Part of a small language model's weights.
Size: 12 heads of 32, 10.5M parameters.
Architecture: biases, tied embeddings.
Training: a variant of SOAP for these matrices, 278M tokens, 3054 steps.
Each number is 128 + 24 x the weight over its row's rms, rounded and kept within 0 to 255. Layers, rows and columns count from 0. The size above them is the row's rms in percent of the matrix's.

# layer 10 attention output (transposed), 384x192, rms 0.196, rows 333-349, columns 0-95
size [ 99 101  96 100  97  98 103 101  97 110 102  91 102 102  97 104  98]
[[129 117 101 123 153 145 140  95 120  97 106 179 114 125 102 161 146 161 160 132 139 116 112 142 100 138 140 154  95 201 146 138 111  72 136 113 123 158 111  97 186 150 101 130 122 125 127 169 122 129 128 126 123 152 113 176  97 107 115 144 132 144 104  82 113 142 124 120 133 126  91 106 131 138 115  99 134  94 145 112 129  87 109  98 139 123 103 148 118  90 112 155 110 100 168 118]
 [154 115 124 109 134 112 131 118 100  75 129 115 116 120 133 143 140 143  73 132 166 152 176 131 162 116 141 126 103 159 127 118 132 157 116 121  88 119 127 119 124 126 126 138 157  97  96 121 157 133 174  92  98 161 119 172 134 111 116 154 163 120 141 122 121  95 148 119 138 110  90 132 152 100 128 164 141 141 129 129 128 160 178  85 172  53  78 129 115 147 126 112 158 139 128 134]
 [114 125 111 104 140 138 160 106 125 121 122 135 144 126 130 125 148 106 105 143 136 117 180 127 147 110 136 115 118 111 132 128 114 129 165 143  69 182 166 157 123 158  85 130  96 126 128 108 134 153 138 126 180 109 131  97 168  85 110  78 140 123  96 144 133 141 150 130 157 129 129 138  86  89 132 136 119 166 161  90 115 132 126 148 119  93 157 112 119 120 124 116 209 116 139 105]
 [ 97 134 110 123 143 143 139 117 137 148 125 175  78 164 119 151 146 123 120 118 122 148 148 119 191 123 131 117 150 143  96 142 107 106 145 146 126 116 130 136 184 125  81 134  91 125 114 100 111 128 131 123 123 117 149 141 147 131 144 169 148  94 141 139 151  97 156 125  93 135 134 124 158 143 118 148 120  97 125 185 131 138 143 123 142 106 104 146 143 145 116 121 140  72 133 156]
 [ 95 111  87 140 120  74 149 121 122 171  81 134 124 133 119 129 139 115  96 144 109 126 122 151 160 100 143 155 100 138 106 101 119 142 170 152 100 179 142  94 152 126 116 138 104 122 131 119 130  95  90 130 146 133 141 157 133 154  95 114 106 177 154  92 143 148 102 122 126 175 145 105 127 134 137 132  99 102  88 123 116 121 153 155 145  98 175 151  89 138 123 123 131 149 121 109]
 [121 155 143  88  91 130 156 112 115 117 124  76 102 129 105 107 145  99 113 155 155 129  74 125 153 122 149 119 150 116 144 108 122 127 134 134 106  84 169 140 139 131 162 135 133 171 133 133 115 126  82 102 113 130 133 115 126 144 172  51 108 111 103 171 102  98 100 149 146 138 134 155 130 163 133 136 137 129 143 136 100 103 119 159  99 170 146 191 147 161  86 142 153 137 120 113]
 [163 176 133  90  95  98 149 129 134 113 119 144 153 135 157 109 121 116 153 133 135 137 109 126 166 138 148 114  86 140 133 128  88 111 191 162 146 109 121 148 146 106 139  63 129 121 152 129 145 144 107 131 117 116  97  92  99  88 155 169 137 123  88 128 117 119 119 100 151  80 157 116 121 169  92 140 146  93 110  93 140 152 145 144 129 138 164 133 110 116 135 125 142 188 156 106]
 [146 107 120 152 145 123 157 122 139  92 140 128 134 151 178 185 151 144 119 120 128 119 162 142 140 144  89 114 140 117  90 143 111 124 157 128  87 114 133 112  68 124 141 116 125 137 142 171 105 167 136 120 143 119 132 112  75 107 139 125 132 154 118 120 153 145 133 141 143 136 119 110 134 148  81 153 119 153 137 125 133 125 108 117 100 110  70 155 124 116 130 130 116 180 108 164]
 [167 119 172 129 111 119 145 113 135 139 133 156 143  87 187 158  99 157 149 119 119  78  94  82 128 140 105  75 128  63 153 129 140 141 157 147 148 129 146 157 130 107 164 121 137 147 127 113 147 114 114 126 111 154 119 137 115 182  94 145 128 107 146  98  82 113 127 131 133 156 110 111 114 110 146 167 168 145 120 156 159 153 109 153 121  88 151 109 181 127 118 122 127 151 119 137]
 [129 128 178 105 128 118 153 181 108  88 187  87 142 166 144 152 125 118 125 112 127 122 163 111 141 125 167 146 139 156  86 145 185 127 132 140 137 147 113 147  94 135 174 146 145 148 116 116 143 109 117 121 126 120 138 134 123 148  72 109  99 199  92 124  95 170 138 113 110 114 114 121 119 118 160 154 126 107 120 106 141  69 153 121 141 126 148 115 147 151 121  99 133  98 133  91]
 [156 118 152 106 164 151  99 105 169 116  94 134 143 180 150 157 173 146 151 148 116  98 100 104  86 118 128 140 138  96 101 135 125 126 136 171 144 150  73 150 146 142 111 137  93 119 101 159 127 113 146 112 149 107 101 129  92 174  98 182 143 162 193 116 115 145 113 155 148 130 111 133 190 148  98 115 111 125 144 127 132 132 154  94 129 143 134 128 149 156 151 158 153 127 124 175]
 [105 100 143 164 108  77  88 120  93 109 166 139  88 137 162 142 132  97 108 127 133 156 138 141 129 146 115 118 168 134 148 156 113  85 122  82 122 143 130 108 157 137 153 154 156 172 133 118 136 109 129 185 162 116 122  94 145 120 148 160 152  96 155 141  92 134  89 122 148 120 135 115 143 107 144 138 100 119 121 161  77 154 149 152 141 129 131 102  85 136 105 114 125 125 103 102]
 [104  96 187 114 150  91 149 144  92  80 105  80 124 101 131 130 137 149 111 140 133 138 110 171 124 127 131 145  85 140 145 120 118 134 119 107  94 131 119 160 128 117 145 101 148 154 180 142 119 116 161 124 117 128 132  85 109 143 137 127 115 151 108 144 147 153 160  99 133 140 141 106 120 132 142 105 130 106 135 141 134 114 155 119 143 127 166 127 122 124 114 174  99 141 131 118]
 [100 121 127 144 141  95 129 104  94 124 128 136 109 113 110 126 177 103 122 129 125 140  86 114 109 134 151 110  71 172 145 126  93 136 103 156 110 150 129 126 121 135 134 113 153 115  85 149 135 123 100 177 139 108 117 175 123 137 164  89 139 133 154 153 202 126  84 101 142 124 162 127 110 125 112 116 143 138 127 104 109 117  86  96 156  83 110 138 101 157 106 120 152 146 142 144]
 [141 161 128 127 101 174 108 117 176 149 113 128  89 112 130 154 122 110 165 136 175 140 140 121 150 133 192  83 119 117 157 136 145 173 102 100 106 140 146 149 137 118 134 160 111 142 151 110 126 117 116 118 132 134 132 192  98 120 154 147 114 164 153 126 117 149 102 127 160  79 159 158 111 114 115 147 156 105 140 129  80  98 121  88 131 115 117 113 129 105 142 113 148 112 118 134]
 [ 84 175 117 109  97 144 126 142 151 167 154 123 120 113 130 103 151 154 117 140 179 128 169 122 138 127 137 133 122 170 133 162 174 143 122 115 134 179 113 110  42 135 145 123 116 145 105 103 150 131 153 126 137  99 117 156 123 150 119 128 173 117 149  95 147 128 127 147 119 140 111 124 152  98 157 150 124 119 118  95 123 154 157 110 125 127 121 120 127 163 148 140 132 131 113  90]
 [ 98 168 165 129 121 141 127 160 137 158 143 113 146 143 100 122  79 124 138 106 132 141 112 150 142 122  84 207 144 131 134 141 157 176 137 144  93 172 121 111 140 124 133 139 114 138 162 150  75 143 108 100 135  74 132 158 123 119 106  86 110 103 152 129 135 110 152 136 142 138 106 154 107 150 142  85 166 171 140 156 121 131 119 151 132 166 121 141 109 133 133 108 139 142 143 154]]
# layer 10 attention value, 384x192, rms 0.217, rows 334-349, columns 0-95
size [ 91  84  91  88  87  91  91  87 100  93  81  87  90  86  86  85]
[[132 124 147 109 138 148 116 149 128 119 128 119 145 127 171 147 136 120 126 162  95 103  89 117 131 161 136  77 126 108 115 132 114 147  98 110 164 161 106 149 138 124 109 130 107 143 154 131  68 165 123 133 158  83  85  82 178 133 153 129  88 107 105 139 149 120 118 119  91 130 167 115  75 124 127  87 107 102 131 115  75 128 134 130  94 138 118  87 188 152  93 132 105 129 133  97]
 [124 130 164 143 131 104  87 175 121 142 123 131 135 117 189 128 146 134 147 155 119 118 130 123 131 153 125 169 108 110 138 102 120  91 107 110 177  90 120 116 133 105 166 128 153 120 109 121 133 104 108 127  88 136 133 103  86 165 162 168 103 122  90 152 120 114 113 120 135 115 115 155 148 133 108  95 140 140  88 134 118 131 148 118 154 159 108 169 124 162  98 102 102 163 142 128]
 [192 174 146 100  60 151  91 144 117 111  89  98 161 125 133 112 137 129 110 146 110 123  80 146  54 155  93 104 131  93 160 123 131 169 126 136 126 160 101 163 134 103 109 154 178 174 135 122 163 138 138 119 150 141 121 122 122 129 147  89 122 161 117 123 128 151 121 115 116 128  92 166 107 136 119 101 129 151  94  95  96 143  92 112  99 137 120 140 132 149 165 143 105 116 153 111]
 [102 127 153 126 104 119 124 157 108  80 153 165 164 138 124  98 155 128 138  99 137 115 113  99  76 161 109 146 134 175 104 138 151 145 148 151 121 112 172 131 134 120 154  86 141 131 126 158 132 168 142 114 130 125  99  91 146 116 149 154 151 128  88 156  76 137 143 151 127  99 138 126 117 117 126 144 147 116 173  87 111 100 136 154 117 132 116 106 124 125 117 131 113  86 136 100]
 [ 88  86 133 121 159 127 117 147 151 136 101 118 152 113  96 142 119 144  87  88  95 136 133 150 167 122  90 118 117 148 132 111 144 134 114 110 106 151 144 137 139 123 150 137  99  94 136 125 140 107 179 159 144 123 158 151 131  96  71 147 184 144 129 107  89 135 155 129 155  83 124 167 119 122 149 128 157 156 135  93 131 118 154 130 173  98 131  97 155 148 121 123 126 138 142 102]
 [ 89 120 145 180 119 107 150 136 141 133  98 129 123 130 108  99 126 112 127 117  87 104 139 108 138 129 129 128 111 159 111 121 154 160  83 126 148 173 132 116 137 141 153 175 125 130 108 150 117  99  82 147 161 140 209 139 112 160 137  55 108 124 108 168 161 149 124 127 107 160 120  96 115 114 131 110 111 102 146 161 135  96 110 151 120 149 175 145 141 137 111 121 113 128  95 119]
 [160 165 135  98 127 158 115 124 137 148 129 139 141 101  93 102 114 136 118 121  96 132 115 119  92 131 136 119  84 141 163 126 115 115  91 128 155 106 120 131 149 141  82 155 101 119  47  95 152 123 144 149 132 127 165 153 164 130 158 147 109  83 151 119 122 101 122 125 116 138 125 129 155 175 142 127 146 157  98 122 150 134 138 120 163 127 160  80 102 136 120 172 145  87 135 102]
 [ 78 143 140 160 175 144 125  83 155 112 129 137  90 167 118 115 133 129 101 157 100 143 150 118 124  71 169 148 113 146  97 106 112 170 102  83 103  98 108 138 110 109 115 131 107 108 160 145 133 117 145 135 181  63 106 175 143 124 144 127 129 119  99 180 136 134 122 127 126  87 150 107 124 108 110 138  99  93 122 156 163 152 151 155 136 137 140 127 117  88 109 102 135 136 145 121]
 [ 76 139  88 177 110 137 146 128 156 166 105 158 125  89 108 125  90 123 126 138 153 122 119 109 157 131 148 143  74  97 194 136 109 129 159 135  98  75 153 136 139 115  98 140 118  91 149 141 109 132 133 111 165 143 170 119 124  92 153 150 142  97 129 167 122 157 129 143 147 155 169 123 148 121 110 150 111 152 132 118 117 136 108 151 125  96 111 111  95 139 123 183 115 146 157 136]
 [130 134  88  98  99 143 127 118  74 131 106  90  79 119  89 117 117 130 106 102 119 158 132 155 111 101 130 145 138 115 133 155 168 114 112  80 121 118 137 140 144 132 134  94 114 178 149  99 107 175 106 135  96 171 126 145 165 128 130  67 116 130  84 131 131 161 136 134  89 128 169 127  86 126 157 147 117 133 115  98 127 183 106  94 104 100 139 129 108  87 122 116 123 144 167 143]
 [159 155 156  55 133 125 145 122 113 138 111 132 179 142  61 115 142 151 118 121 175 104  77 134 112 114 115 155 111 153 145 128 147 136 138 175 141 123 145 115 120  88 109 117  94  81 148 142 146 127 105 107 107 119 106 109 108 145 102 135 134 167 113 148 109 149 108 127 134 121 135 130 131 157 126 114 151 120 158 112 152 134 132 170  94 113 112 147 113 125 165 124 137 142 192 157]
 [133 103 101 156 132 134 127 142 150 153 137 150 159 121 104 127 134 110 169 115 112 103 132  96 129 135 118 111 125 108 102 159  81 136 168 117 122 132 155  93 139 113 124 151 111  88  87 141 145 128 138  67 129 100  89 152 156 139 133 116 166 113 130 141 195 126 103 140 121 152 134 136 103 113 151 103 148 169 170 107 118  76 147  94 139  98 141 165 175 109 104 139 143  99 125 121]
 [140 137 139 123 154 149  73 131 126 149 140  85 134 156  90 120 127 153 184 105 190 127 110 119 143 124  77 144 150 123 101 130 154 104 137 101 136 103 151 119  99 137 125 124 112 132 105 109 117 115 132 103 124 146 120 113 103 121 132 190 118 128 124  89 107 121 180 177 121 122 104 158 156 184 133 104  94 140 160 126 136 104 148 131 113 145 165 170 142 164 138 159 129 111 131 110]
 [104  95 150 127 146 130 126 145 121  97 132 116 178 121 147 147 151 119  98 136 141 103 144 116 128 118  99 123  89 134 103 110 112 114 115 104 135 150 121 123 138 148 147 128 118 163 106 160 145 119 137 151 174 157 127  64 107 120 118 120 135 135 154 133 135 155 125 127 113 143 108 105  99 143 136 113  87 134 104 127 130 146 148 148 129 148 171 108 106 160 146 137 132 141 165 120]
 [131 100 116 148  92 131 123 112 141  75 104 127 127 113 129 112  87  92 126 133 128 136 107 116 136 117  92 115 128 136 142  82 114  89 139 153 157  86 158 127 128 154 107 143 155 109 131 132 102 134  85 101 134 140 149  67 136 118 139 127 131 158 128 152 123 110 115 150 149  66 150  98 131 143 141  83 108 174 105 117 132 116 121 196 137 100 122 116 149 140 112 110 115 149 132 138]
 [157 142 101  70 145 106 118 136 169 129 102 150  81  98 161 168 126 130 129 158 120 162 144 109 130 139 150 137 120  97 132 112 122 106 152 126 149  99 125 133 112 168 134 105 117 108  79 151 123  90 141 171 136 179 114  97 115 129 109 127 167 127 154 153 110 175 134 129  81  96 119 127 169 105  88 168 130 140 121 110  87 167 115  90 144  86 106 138 135 145 109 139 149  99 116 133]]